python train.py --hidden_size=256 --num_attention_heads=4 --intermediate_size=1024 --norm="rmsnorm" --positions="learned" --init="normal" --init_std_o=0.0 --optimizer="adamw" --learning_rate=0.00144 --beta2=0.99 --schedule="wsd" --decay_shape="linear"
Each number is 50 + 10 x the weight over the matrix's rms, rounded and kept within 0 to 99. Layers, rows and columns count from 0.

# down: layer 12 MLP down (transposed), 1024x256, rms 0.0578, rows 588-640, columns 192-255
# up: layer 12 MLP up, 1024x256, rms 0.0661, rows 589-640, columns 192-255
down588:46 45 39 36 39 62 48 70 48 53 61 35 63 53 92 43 49 56 45 49 46 65 29 42 57 45 63 58 20 54 39 58 50 44 43 55 36 72 78 54 28 46 52 46 51 74 45 46 78 34 48 44 36 39 07 36 59 53 53 35 49 82 64 58
up589:50 40 51 50 58 56 58 52 46 45 62 70 39 55 34 52 52 48 65 39 59 53 42 70 37 41 58 46 50 61 48 57 38 56 52 57 56 39 46 44 58 35 58 47 54 46 47 44 42 39 50 60 48 43 48 32 54 51 43 46 38 63 58 41
down589:52 54 37 74 52 29 59 44 48 49 48 35 38 54 71 43 47 43 39 44 51 51 32 48 48 52 55 58 47 48 43 49 41 46 44 70 62 51 50 60 50 63 48 47 59 55 56 51 38 53 42 60 54 48 55 47 47 50 36 35 39 55 54 60
up590:58 55 65 43 40 65 49 49 31 66 71 45 46 84 58 39 49 70 52 49 43 33 44 60 53 45 59 74 52 53 35 45 43 43 60 55 60 59 40 53 46 68 50 44 59 49 57 33 39 46 59 43 64 47 44 42 73 58 47 41 52 56 50 43
down590:57 31 53 60 42 55 38 50 57 70 34 58 45 54 44 69 40 71 66 39 36 35 49 52 71 37 51 45 52 47 38 39 41 37 53 45 41 33 42 63 36 57 59 46 37 46 32 37 54 31 26 51 42 66 43 52 47 55 71 67 40 59 57 50
up591:54 45 49 43 65 52 60 56 23 54 30 38 47 55 42 54 37 43 51 70 41 47 70 50 36 34 50 61 59 55 60 63 66 59 41 50 47 62 37 56 49 47 50 33 56 56 48 42 33 76 53 48 43 55 52 41 64 65 54 56 45 44 55 51
down591:53 56 66 41 32 51 38 55 41 41 55 64 40 36 54 70 30 45 53 56 55 45 45 60 48 41 69 74 44 35 46 50 49 48 48 42 60 52 58 54 61 51 42 52 47 28 55 48 56 54 44 44 46 47 50 45 37 51 42 36 52 38 54 57
up592:36 52 49 32 57 59 68 54 55 48 60 46 55 44 35 53 57 47 44 49 40 53 19 48 62 38 57 47 58 65 19 33 44 68 52 44 63 42 54 56 78 55 56 31 57 39 60 47 42 67 67 47 60 36 51 38 59 62 67 57 53 54 50 42
down592:40 67 38 42 40 32 33 56 58 40 49 62 62 45 76 47 47 46 48 45 40 47 41 32 39 55 51 59 43 41 38 42 51 46 47 49 65 46 47 48 42 47 42 49 40 69 44 52 58 55 48 41 39 45 56 51 45 40 40 43 65 56 68 51
up593:58 57 56 55 47 49 52 33 55 56 68 47 53 58 54 37 56 48 50 51 47 68 42 63 52 47 39 52 54 52 57 54 38 49 51 45 64 49 42 41 54 40 56 53 41 56 49 59 54 60 38 71 57 54 61 72 40 58 52 46 55 40 50 52
down593:52 55 53 61 51 50 43 57 46 43 48 51 45 42 40 63 58 53 47 61 53 41 57 37 41 53 54 55 50 51 59 45 59 50 56 40 40 42 55 38 41 46 43 67 35 24 51 55 54 47 50 51 53 56 56 40 46 64 47 57 55 48 50 64
up594:33 57 51 46 42 55 66 42 52 74 47 47 48 42 53 60 36 56 52 52 54 33 39 48 37 53 66 51 57 67 57 49 45 41 45 49 41 41 49 52 57 38 73 37 58 44 57 37 51 55 56 65 45 54 52 57 63 41 69 38 57 56 71 46
down594:70 45 44 49 35 61 54 52 45 68 85 50 49 57 73 46 38 59 56 59 45 58 49 53 45 60 74 50 45 52 22 45 50 61 63 59 57 36 56 63 66 29 55 56 40 59 60 56 72 39 56 51 72 40 54 51 67 55 38 46 65 61 52 43
up595:58 41 58 33 65 46 25 51 66 63 57 54 44 47 51 50 49 53 50 63 56 39 48 55 60 49 36 56 54 42 34 53 50 47 58 35 63 57 49 37 52 41 50 41 48 22 58 42 46 75 43 62 51 56 60 51 41 49 50 41 47 35 73 51
down595:38 69 44 69 60 56 70 54 41 44 45 54 48 71 49 44 48 41 46 57 38 50 51 44 52 46 36 50 47 39 51 41 63 55 69 35 50 44 56 48 39 50 32 44 42 51 41 37 49 46 43 22 61 63 42 55 41 46 39 62 43 64 55 71
up596:43 54 52 48 47 66 42 58 54 51 46 64 56 54 25 50 47 55 47 78 52 59 49 71 61 48 44 37 60 48 34 46 64 36 53 50 52 53 61 42 37 47 46 29 62 55 62 44 62 47 34 49 57 45 39 71 44 58 44 52 76 54 35 60
down596:58 49 50 49 51 65 52 50 25 49 49 32 45 54 24 59 60 51 51 59 49 55 38 45 70 66 44 57 54 50 48 54 36 46 53 41 46 53 54 63 47 45 41 32 48 59 36 53 64 53 59 46 49 42 57 54 47 62 63 46 43 49 62 48
up597:40 43 57 33 43 42 37 38 51 64 51 47 50 32 53 50 47 62 39 40 51 59 35 48 47 42 39 47 56 46 39 76 50 57 72 58 62 64 64 57 52 47 44 52 35 32 60 34 60 38 64 45 41 48 33 66 35 42 53 57 65 54 47 56
down597:43 33 62 41 58 59 76 46 41 50 49 49 52 59 49 54 44 52 41 63 60 48 54 64 50 39 60 51 51 62 57 57 53 41 41 48 49 50 49 43 53 42 45 29 54 51 62 49 43 59 61 54 40 54 34 44 58 55 68 46 46 56 35 46
up598:36 49 35 36 52 53 43 54 49 50 58 45 43 40 50 49 42 48 37 47 49 58 61 52 35 48 54 57 39 49 48 47 46 63 52 26 59 49 32 60 52 60 54 47 67 33 69 52 54 72 55 40 49 58 49 45 57 36 65 49 32 40 44 45
down598:53 45 58 60 31 56 60 55 50 33 46 55 58 37 58 63 34 44 49 43 40 61 57 56 49 58 58 53 58 51 55 53 59 49 61 61 67 61 37 59 63 18 41 48 40 51 48 45 35 43 53 57 48 42 39 51 53 53 55 50 53 52 58 50
up599:60 51 47 32 53 61 39 33 67 52 42 46 55 50 39 57 64 48 33 61 64 25 43 28 44 36 53 50 57 44 45 36 38 59 58 35 35 40 49 48 34 44 53 49 47 50 58 60 39 44 57 59 43 42 60 54 62 31 52 62 47 31 41 59
down599:54 64 43 47 62 57 61 49 58 43 40 74 51 60 46 51 30 44 61 62 49 51 37 36 35 38 50 48 44 60 75 49 49 48 48 23 61 40 59 41 42 54 43 35 67 26 60 51 67 55 46 28 68 50 50 46 39 44 67 63 41 44 45 60
up600:49 49 40 57 58 45 57 53 43 58 47 45 36 50 57 47 46 42 40 68 59 64 44 60 52 51 42 44 67 34 43 59 49 50 61 26 61 69 50 45 42 48 43 55 37 49 50 40 43 55 48 60 53 51 34 60 45 41 38 41 52 38 75 50
down600:66 45 64 61 47 57 47 55 35 63 52 53 48 66 47 55 47 51 54 31 36 30 35 44 53 40 57 36 54 56 41 57 33 47 53 51 50 61 29 51 47 43 52 43 48 56 57 55 49 64 55 70 51 49 25 49 48 42 39 66 49 45 50 45
up601:65 54 39 46 66 46 83 59 46 50 50 46 52 58 45 56 42 54 48 45 52 41 40 53 46 42 79 42 44 78 54 64 29 39 49 37 55 40 68 45 56 53 47 32 40 39 58 51 47 64 57 64 57 76 54 48 71 30 65 59 34 50 54 48
down601:52 53 54 56 35 47 57 28 34 51 25 43 62 64 45 61 63 59 52 66 45 40 35 39 37 51 65 39 55 59 59 39 51 59 35 49 48 46 67 40 75 65 53 52 43 43 59 39 66 68 60 45 46 71 54 42 58 49 55 56 69 32 51 68
up602:49 60 34 45 46 54 55 52 63 40 64 47 39 58 56 57 50 60 47 44 44 54 42 63 43 32 59 47 73 63 39 48 26 29 67 50 60 54 39 42 41 54 63 50 34 58 54 39 40 51 59 39 44 52 53 47 53 65 32 53 45 54 66 50
down602:44 46 40 72 42 48 44 48 67 66 59 57 47 57 51 38 52 47 52 59 54 49 44 39 53 51 28 58 35 49 56 65 62 59 53 60 47 44 52 47 42 52 56 50 53 45 47 56 46 31 38 47 54 39 56 55 51 41 33 44 51 62 54 36
up603:64 49 41 63 32 60 58 49 49 74 47 70 48 51 54 57 34 40 48 59 49 50 61 48 42 65 62 51 49 60 61 48 49 43 49 42 47 58 44 42 61 21 55 62 50 67 69 51 44 29 43 51 37 58 49 59 58 49 57 32 48 51 57 52
down603:53 51 54 54 41 54 49 27 33 50 65 48 34 35 53 50 46 44 56 54 41 42 39 67 53 60 50 33 42 55 29 47 43 56 52 50 39 41 41 53 44 53 60 50 48 62 50 47 56 54 43 45 37 47 88 71 67 41 43 54 62 54 66 45
up604:35 53 55 59 64 58 60 63 55 64 59 59 49 47 42 45 45 52 43 43 45 44 45 60 37 47 47 48 39 51 41 52 53 51 46 50 59 58 46 62 48 65 62 48 30 41 68 40 43 47 54 50 59 58 50 61 59 56 65 42 42 48 43 51
down604:49 57 55 46 49 52 48 30 51 50 53 49 38 59 36 36 61 65 36 65 44 33 56 41 43 47 53 48 41 66 50 47 54 60 48 51 42 38 57 59 51 56 50 54 59 61 51 61 57 40 45 45 37 65 46 54 49 57 50 55 50 43 55 51
up605:35 52 51 32 45 69 54 43 38 58 54 75 58 53 67 50 32 57 59 47 49 51 48 62 36 60 62 52 51 63 56 51 55 60 59 48 53 49 48 51 55 53 50 45 57 49 63 43 41 35 57 52 50 49 48 37 65 58 54 61 48 38 45 40
down605:41 69 57 56 45 53 46 52 58 62 43 56 41 33 64 43 54 39 65 50 52 46 80 56 45 54 63 60 47 49 32 48 42 55 58 51 62 25 65 59 66 50 48 57 74 55 26 46 48 50 42 39 48 35 50 33 36 38 39 49 36 64 53 41
up606:51 41 49 39 58 49 50 42 55 59 50 49 51 66 47 65 48 54 68 75 46 44 53 50 32 49 39 42 58 51 57 48 36 47 42 46 59 66 48 49 45 47 45 37 55 45 59 50 49 53 52 52 50 54 49 43 49 45 47 44 52 43 72 62
down606:51 59 38 39 64 51 44 64 45 46 77 75 57 42 57 51 57 40 58 49 29 62 61 63 50 63 51 54 27 54 70 53 60 46 61 43 38 51 53 56 46 45 41 40 56 49 58 36 65 50 51 57 53 49 34 53 37 51 37 45 33 56 60 37
up607:48 53 42 49 49 61 69 47 72 53 58 52 51 62 47 47 57 33 70 58 53 49 56 72 57 59 46 36 50 53 45 47 54 42 42 41 55 54 37 54 62 50 41 35 42 54 50 31 27 67 33 53 58 27 48 48 31 35 26 50 55 61 57 51
down607:54 48 34 50 53 41 40 44 31 60 56 27 51 47 32 61 39 51 43 66 70 31 46 79 55 35 48 53 45 54 63 60 62 47 76 44 57 38 47 62 40 40 62 73 46 54 56 57 48 45 40 60 66 40 45 55 45 56 36 64 59 47 49 37
up608:45 50 53 48 48 50 65 32 46 68 62 39 54 65 58 51 53 22 53 54 53 52 40 39 60 51 46 53 57 58 32 39 36 37 50 31 64 56 66 37 51 30 67 42 44 31 59 44 46 51 56 47 41 50 47 50 63 38 43 62 51 44 46 51
down608:49 63 67 26 56 58 41 61 58 43 63 52 53 57 69 44 38 41 45 53 48 38 59 68 40 55 61 57 48 58 52 46 32 61 51 57 51 45 32 45 34 46 51 49 50 45 43 55 42 31 47 45 56 61 57 45 66 39 37 50 52 54 62 57
up609:64 54 52 41 41 52 52 35 60 42 49 37 64 75 53 66 60 57 54 42 54 27 57 66 57 48 42 40 52 55 56 57 50 42 37 57 66 64 47 46 38 49 56 33 46 48 55 36 44 61 62 52 43 51 55 56 51 44 53 44 45 58 61 42
down609:60 63 51 65 37 50 51 56 39 39 60 41 59 43 49 52 48 51 64 24 57 51 54 50 52 46 51 49 26 44 67 59 51 57 50 50 34 33 58 50 65 37 55 45 46 52 42 59 49 52 51 37 54 56 46 49 37 47 68 60 32 50 43 53
up610:38 54 49 49 48 59 48 41 42 48 47 77 50 46 70 46 48 44 46 56 48 49 55 41 20 37 50 60 39 52 55 62 47 57 52 41 44 40 56 69 55 53 35 48 37 56 57 75 48 61 53 51 40 48 52 47 51 23 59 54 38 54 55 42
down610:33 52 50 64 40 37 38 45 72 60 68 58 43 43 32 44 41 51 64 59 53 83 48 46 52 42 49 42 47 25 23 56 62 48 45 54 67 35 48 46 41 33 73 55 44 53 56 38 62 22 63 34 42 23 53 54 48 38 60 54 34 57 52 54
up611:48 42 42 58 47 57 48 53 51 49 32 57 36 51 40 47 14 45 48 62 57 48 46 40 43 54 26 31 52 56 49 58 46 43 67 49 54 61 46 61 39 60 34 43 63 59 60 50 52 44 25 51 43 36 47 63 61 38 54 77 56 39 49 43
down611:29 44 47 40 49 51 39 55 58 55 56 50 56 60 49 64 56 69 54 57 58 54 41 40 36 38 57 68 53 48 37 40 47 52 28 35 42 57 65 37 61 44 59 44 62 53 46 53 46 60 49 35 66 54 57 60 55 59 51 45 42 55 63 62
up612:35 51 47 40 46 53 52 54 50 56 36 47 39 62 46 69 54 45 53 63 55 35 59 39 37 21 52 40 58 42 47 51 47 62 43 54 52 56 55 49 61 51 65 52 52 56 57 48 49 43 30 54 42 50 47 71 62 49 37 58 40 43 68 37
down612:48 60 52 59 45 46 46 52 58 54 56 51 49 60 43 46 72 68 42 54 57 50 49 45 65 58 58 63 55 54 42 47 60 53 57 57 62 39 48 47 41 41 48 51 36 36 56 57 56 38 45 37 50 38 60 64 51 45 50 47 41 56 57 32
up613:42 56 64 40 69 57 67 49 44 49 43 51 27 57 52 43 41 53 36 57 38 53 61 46 45 57 48 39 49 63 58 61 53 44 67 52 38 56 43 76 62 67 43 50 42 36 59 43 20 40 36 54 40 50 52 60 65 53 62 54 41 60 45 54
down613:45 35 57 22 54 43 57 40 55 57 56 67 49 60 47 49 40 49 51 44 63 52 46 57 56 35 56 60 39 47 56 40 38 65 60 54 39 45 40 49 55 37 49 54 50 71 60 52 48 62 44 44 43 54 67 42 64 30 61 46 43 44 24 63
up614:47 54 47 39 44 55 34 57 58 50 51 44 50 48 40 42 40 53 53 56 36 53 32 58 45 54 48 46 46 64 53 39 46 47 55 48 55 68 43 45 51 44 53 40 35 42 44 43 51 45 42 53 61 47 43 60 43 48 49 42 66 26 38 44
down614:43 62 43 51 57 46 50 30 52 60 44 43 45 52 52 65 42 44 43 56 61 58 45 49 68 53 45 64 56 45 52 37 53 49 65 53 34 58 52 61 48 57 46 25 51 46 53 65 70 41 36 40 47 57 51 57 53 51 37 30 36 53 65 63
up615:27 56 51 56 49 61 44 59 50 54 42 50 37 43 34 46 45 41 62 54 51 60 39 51 45 43 41 51 59 43 38 42 39 61 60 54 49 43 62 63 61 50 57 40 41 37 53 49 51 39 58 49 50 67 31 64 60 38 42 59 50 43 50 54
down615:62 52 60 56 45 61 60 57 44 57 36 62 45 57 46 48 46 64 68 40 36 38 51 67 55 39 52 37 55 50 53 45 37 51 52 48 57 51 53 53 46 58 55 49 61 60 58 59 30 48 50 54 34 51 45 47 49 35 51 32 60 57 58 46
up616:30 61 49 48 53 49 61 49 40 48 47 63 24 44 42 48 38 57 56 70 48 33 52 62 42 48 55 32 57 52 76 39 51 34 61 48 45 52 53 42 56 49 33 47 28 54 37 44 45 44 43 62 45 45 51 49 45 53 46 49 64 43 55 43
down616:59 61 45 49 34 51 62 33 33 69 49 64 54 49 53 57 23 37 52 48 54 63 59 43 42 42 28 44 52 52 56 50 28 55 63 37 32 65 56 69 33 40 61 51 43 62 48 40 70 50 38 70 28 54 45 50 66 45 49 57 50 48 21 50
up617:47 60 63 72 37 50 45 40 35 60 54 46 58 55 54 49 41 52 58 34 47 40 29 42 55 32 45 43 40 44 53 70 39 68 51 43 76 62 53 43 45 62 42 56 27 43 34 57 27 51 63 54 48 46 57 48 57 62 47 47 66 42 72 38
down617:38 35 41 41 51 69 53 46 60 49 44 48 76 42 42 41 58 48 39 55 54 38 70 49 41 47 60 51 69 57 57 38 36 52 46 53 42 52 36 35 61 36 57 60 43 35 45 72 62 58 66 50 41 47 42 59 51 50 56 47 49 53 47 54
up618:39 63 42 60 56 44 63 46 55 50 69 48 44 68 50 45 59 58 43 63 32 68 42 62 36 50 47 49 57 55 59 59 36 53 43 56 61 53 48 41 69 45 60 63 36 36 55 61 49 43 32 34 45 52 41 45 55 57 53 54 79 48 55 22
down618:53 58 48 49 30 60 50 38 49 58 63 56 58 48 54 51 50 56 64 53 58 44 55 40 59 66 60 34 53 33 50 49 59 48 59 62 51 44 40 55 31 61 56 42 58 49 31 51 59 41 43 31 41 48 57 61 46 62 45 59 49 48 46 64
up619:54 48 63 25 47 72 59 30 39 28 63 50 57 50 30 43 58 49 48 35 49 55 46 54 45 37 36 51 42 58 66 46 31 42 58 44 43 52 48 66 56 69 52 29 55 59 63 51 55 61 60 55 31 60 57 55 55 30 69 49 60 56 42 40
down619:44 45 45 32 61 49 83 41 44 63 65 44 44 63 57 60 30 30 36 49 52 72 40 58 29 58 51 56 49 44 63 60 38 34 61 51 40 31 48 53 39 41 23 27 50 58 63 49 32 48 49 52 59 62 27 37 56 59 34 67 42 47 33 57
up620:47 74 57 40 49 49 56 60 54 64 42 60 33 62 47 15 56 52 40 65 34 53 41 53 60 50 36 57 51 53 61 55 37 63 43 41 60 46 51 49 42 35 61 53 24 43 42 27 47 63 33 63 42 41 45 58 35 41 50 44 64 62 75 44
down620:44 56 44 42 50 52 57 74 59 37 55 53 45 47 45 51 52 39 64 63 39 35 41 45 24 52 41 56 61 43 52 64 65 58 59 58 50 35 30 58 65 42 48 75 48 48 49 61 45 50 57 43 43 41 66 54 52 50 37 50 33 45 40 40
up621:58 55 62 47 38 62 56 63 43 61 51 48 66 66 39 27 43 56 40 53 39 31 46 59 60 62 50 40 55 58 39 44 47 53 55 37 67 57 31 61 48 56 55 53 49 47 49 40 48 52 52 38 59 51 55 48 68 53 52 35 46 58 54 53
down621:59 70 61 57 40 63 51 59 65 56 45 49 33 54 44 45 52 52 52 49 43 60 52 50 47 49 64 63 47 33 47 46 49 67 55 55 28 29 73 51 43 76 43 69 60 53 44 53 42 52 57 43 45 60 54 33 60 57 43 60 50 45 42 65
up622:52 35 38 42 44 66 49 61 60 38 44 53 52 51 51 44 40 43 54 60 60 48 59 55 40 43 67 54 62 47 45 35 46 39 65 37 46 64 49 63 60 45 68 56 68 45 48 59 46 49 56 46 32 45 55 33 51 45 59 45 40 43 52 44
down622:35 45 37 45 53 46 56 50 47 56 54 48 46 60 36 42 62 62 57 46 57 68 50 33 68 52 45 53 67 48 44 68 53 50 40 42 38 72 62 47 51 61 41 62 49 64 50 50 44 59 33 36 72 45 70 51 48 53 58 46 38 57 61 49
up623:54 65 53 37 55 43 47 54 44 55 69 38 42 71 45 29 51 57 55 44 55 60 58 40 36 48 53 38 55 47 35 69 44 57 58 46 61 46 55 46 63 40 42 46 55 46 44 35 48 52 37 45 43 52 65 31 64 40 33 47 53 48 54 50
down623:53 52 45 59 38 52 54 40 47 48 53 45 55 51 54 45 57 55 35 49 44 67 59 56 39 65 37 53 44 53 45 55 45 58 48 41 55 58 46 67 45 55 48 40 38 56 53 57 67 41 48 41 45 54 52 51 44 44 49 27 45 63 59 53
up624:51 39 46 36 49 64 48 55 63 48 38 78 45 48 55 36 44 54 39 67 60 55 44 40 57 53 41 55 62 44 41 66 47 38 42 43 48 50 56 51 36 34 49 40 59 67 58 47 41 41 58 40 50 44 37 46 46 44 49 49 46 37 56 51
down624:57 32 53 34 54 62 35 52 50 43 46 47 58 41 55 62 54 62 58 54 62 41 40 53 63 40 54 55 37 41 43 40 26 39 47 44 43 50 65 45 50 74 47 58 54 44 35 48 62 41 36 50 41 64 66 48 14 63 49 46 59 30 42 42
up625:63 57 54 63 43 57 66 41 50 55 32 58 49 53 43 51 31 64 66 51 53 31 69 56 46 33 51 47 63 45 37 57 47 51 59 36 43 46 30 54 51 55 35 63 37 50 51 45 56 55 48 61 49 54 51 58 54 41 41 49 64 32 54 45
down625:66 59 44 46 42 39 50 38 51 39 68 45 37 66 55 44 56 25 43 44 69 48 48 62 38 44 42 45 48 57 56 56 65 49 35 59 60 33 42 51 56 35 58 54 61 50 50 51 50 42 41 50 47 56 36 49 45 60 49 50 54 40 51 65
up626:39 38 55 50 63 48 46 56 51 50 52 50 50 42 52 34 34 44 35 50 49 54 48 45 42 43 51 46 58 68 46 29 42 51 44 44 52 46 61 59 45 51 54 44 34 53 67 41 21 51 66 59 56 51 51 56 47 47 41 55 57 52 51 41
down626:51 34 61 43 49 35 58 55 54 66 50 38 44 54 31 50 54 42 45 45 55 63 45 51 52 47 63 47 38 54 66 63 55 62 53 58 46 42 38 26 50 59 40 30 50 66 56 38 55 59 62 62 63 44 46 43 44 42 60 63 44 43 59 46
up627:43 41 52 48 50 68 62 52 34 47 29 56 56 45 39 43 53 64 31 65 47 56 60 60 53 54 58 45 65 36 49 58 38 57 33 42 48 63 61 39 50 40 35 38 78 45 53 48 41 54 36 56 45 61 29 60 45 54 46 70 59 37 48 55
down627:61 38 44 37 39 49 64 44 50 44 54 49 48 49 62 46 67 56 62 61 58 43 49 32 63 43 50 48 58 58 46 48 70 32 49 47 35 25 25 43 79 33 63 37 77 48 48 50 55 55 51 59 37 43 46 44 65 71 44 75 61 57 55 43
up628:46 54 35 64 61 55 50 38 58 52 43 62 61 70 48 33 49 49 37 46 56 52 50 35 46 48 27 45 56 56 32 69 50 44 57 49 46 51 45 49 48 68 42 46 60 59 58 47 37 50 41 60 48 42 51 61 44 37 52 34 53 59 40 53
down628:49 57 61 49 56 58 32 50 48 59 65 35 55 47 40 56 54 42 57 49 51 42 57 48 63 50 48 43 53 43 37 63 46 45 50 39 45 44 57 39 44 53 46 49 50 35 40 32 51 41 55 31 49 47 40 43 43 55 52 39 55 47 60 60
up629:43 48 41 36 40 52 39 33 48 41 62 52 40 43 56 47 51 37 61 63 49 42 56 47 44 47 52 50 53 60 45 52 54 40 48 51 59 58 50 43 57 49 61 43 53 64 67 35 21 51 41 58 27 49 34 26 48 61 56 45 51 54 45 39
down629:65 43 44 47 51 58 51 67 37 50 57 42 44 54 56 49 41 66 52 58 43 37 45 40 60 55 71 61 61 46 46 47 38 56 50 61 57 33 52 42 28 40 36 32 47 62 48 60 49 43 65 37 59 40 33 47 49 62 51 38 49 53 43 52
up630:59 47 53 48 55 55 55 52 51 66 38 63 49 73 44 52 54 48 66 53 37 47 34 33 61 57 41 52 38 61 38 35 74 48 57 47 46 35 45 64 50 78 57 39 52 52 40 20 45 60 35 66 54 59 64 55 45 53 56 68 57 36 48 45
down630:69 57 54 58 24 53 33 49 28 52 62 55 53 57 30 83 37 43 58 33 52 36 33 69 50 43 48 61 29 63 54 51 46 54 49 64 61 38 41 61 31 20 31 62 46 38 30 45 48 41 48 42 39 36 52 50 64 58 60 41 67 42 35 44
up631:37 60 46 59 48 58 46 35 50 51 38 58 49 50 53 27 52 49 45 65 54 65 59 55 47 60 42 50 47 39 55 54 45 35 43 44 56 63 60 66 42 57 46 47 48 30 50 35 52 54 52 48 31 49 66 44 55 49 56 46 37 25 45 68
down631:60 33 20 54 61 58 33 42 53 34 57 53 43 52 55 61 53 43 46 52 45 69 58 52 55 38 59 52 46 34 52 58 51 40 52 55 47 38 48 39 47 57 47 42 61 53 59 54 48 45 52 63 45 50 58 42 39 52 53 56 44 47 55 39
up632:39 50 60 53 34 51 74 62 54 46 33 55 62 42 50 45 53 53 52 39 59 29 38 56 32 28 58 62 52 58 59 62 50 40 51 37 53 61 31 66 47 52 68 43 40 40 70 33 46 53 49 60 52 58 61 42 52 57 50 34 46 40 50 47
down632:48 54 53 49 45 62 56 61 57 39 68 46 49 47 63 37 43 46 58 30 44 67 48 37 60 62 54 51 62 48 41 42 44 59 55 62 60 58 63 62 56 45 48 40 45 58 61 48 43 51 40 60 49 45 45 47 47 43 55 35 51 59 48 56
up633:45 48 42 52 46 51 65 44 49 39 46 42 41 51 61 55 44 43 46 57 53 44 48 59 58 60 55 51 47 65 39 51 40 43 49 53 45 60 55 58 50 53 47 43 39 49 43 56 57 36 39 43 60 69 54 44 32 49 59 40 54 56 53 44
down633:43 65 50 61 51 50 46 45 50 54 59 49 60 43 43 53 49 57 62 28 41 43 48 40 53 47 48 48 47 54 56 39 61 49 51 47 42 59 45 62 46 57 49 62 52 46 47 53 48 53 45 50 45 49 56 44 66 48 41 55 55 44 47 56
up634:54 63 62 49 56 62 32 38 45 47 63 30 56 63 23 56 46 33 52 52 74 57 42 58 47 45 42 24 53 57 51 41 46 55 47 35 34 60 58 56 53 55 75 49 39 51 64 41 34 52 52 53 51 44 41 50 44 41 66 42 41 38 50 55
down634:49 44 51 43 54 47 46 51 46 69 35 62 58 73 52 44 53 80 80 46 37 43 36 43 26 62 65 48 42 56 53 51 43 46 54 38 61 50 41 68 54 51 56 45 68 54 37 51 52 37 34 37 57 60 55 59 55 38 36 40 60 62 56 49
up635:55 57 41 43 47 56 47 50 40 68 67 71 44 47 34 46 53 41 14 48 53 27 39 47 62 57 45 39 44 45 48 36 49 49 53 68 56 80 50 53 46 49 49 43 50 44 52 43 23 64 59 56 44 67 57 56 48 55 61 50 50 52 60 52
down635:55 52 49 37 38 66 55 45 52 44 51 60 40 50 58 54 68 54 61 42 49 46 43 50 54 39 54 62 44 45 43 63 52 56 44 58 44 42 39 63 46 54 44 56 58 37 54 58 75 40 34 48 38 37 38 49 56 36 44 70 53 50 37 36
up636:53 38 22 42 44 49 47 47 44 63 58 59 55 51 52 41 37 51 58 55 53 45 44 54 47 64 42 50 51 39 39 71 40 48 39 38 60 47 55 43 39 27 55 41 48 43 52 64 55 71 39 59 58 58 47 64 43 29 47 52 32 24 53 55
down636:40 55 61 70 53 56 48 67 47 52 43 38 47 56 56 42 46 69 54 38 52 65 58 60 56 44 54 47 60 47 61 45 49 62 58 56 46 55 56 61 57 50 61 49 48 51 50 56 46 34 48 44 48 53 61 49 37 60 56 54 23 52 38 55
up637:52 59 55 44 31 46 46 25 53 53 16 39 57 59 54 46 39 47 45 63 50 48 39 68 34 36 45 39 45 30 40 55 49 57 39 41 63 67 57 59 43 55 62 33 41 53 67 59 40 23 44 52 38 57 55 44 38 34 50 49 62 34 66 44
down637:36 58 53 47 41 39 46 58 43 46 28 59 36 60 44 38 54 68 51 47 41 64 25 41 65 36 56 61 54 41 30 58 32 48 54 57 56 38 64 29 50 56 53 61 45 43 40 47 62 37 69 60 57 48 35 44 48 32 41 37 59 36 29 38
up638:61 57 46 59 48 72 62 45 34 68 42 53 50 56 41 48 57 48 57 51 50 59 43 47 64 32 52 65 59 48 39 41 64 54 36 44 67 54 53 60 47 46 58 28 73 61 52 49 45 63 40 50 50 56 53 54 50 42 53 42 44 40 58 47
down638:59 52 36 62 34 48 45 64 31 39 56 58 33 41 48 28 29 47 49 47 44 54 42 69 47 61 38 59 55 32 60 42 50 43 46 45 47 42 69 62 61 61 48 48 51 48 46 52 52 46 39 51 62 36 46 75 41 54 55 53 42 59 36 53
up639:35 43 52 55 52 54 50 34 26 51 52 34 44 44 68 31 50 55 42 70 64 42 30 53 32 50 58 47 50 59 36 36 48 43 55 52 48 53 47 63 54 65 46 44 48 51 60 43 35 40 38 53 31 52 44 34 40 36 68 38 49 54 47 40
down639:45 52 41 54 57 36 56 34 67 30 49 45 45 46 46 56 74 30 67 55 61 40 50 44 59 43 62 43 47 42 48 49 55 43 42 48 66 28 53 32 60 52 64 30 44 41 41 61 57 33 45 39 55 45 59 43 63 70 41 33 50 41 61 52
up640:46 50 32 53 61 49 51 47 39 53 46 65 54 76 65 48 50 29 40 66 46 45 57 36 56 48 37 39 40 37 56 59 35 59 46 46 62 79 56 68 53 36 51 50 62 58 71 42 26 72 45 52 51 45 41 78 59 48 62 47 61 35 47 51
down640:47 48 45 41 42 59 54 52 56 51 59 56 43 61 65 48 48 47 33 33 60 29 43 62 44 64 66 50 59 41 53 73 17 62 66 50 68 63 60 62 64 34 47 36 85 72 59 54 34 33 47 45 56 46 43 63 66 28 54 40 75 39 41 43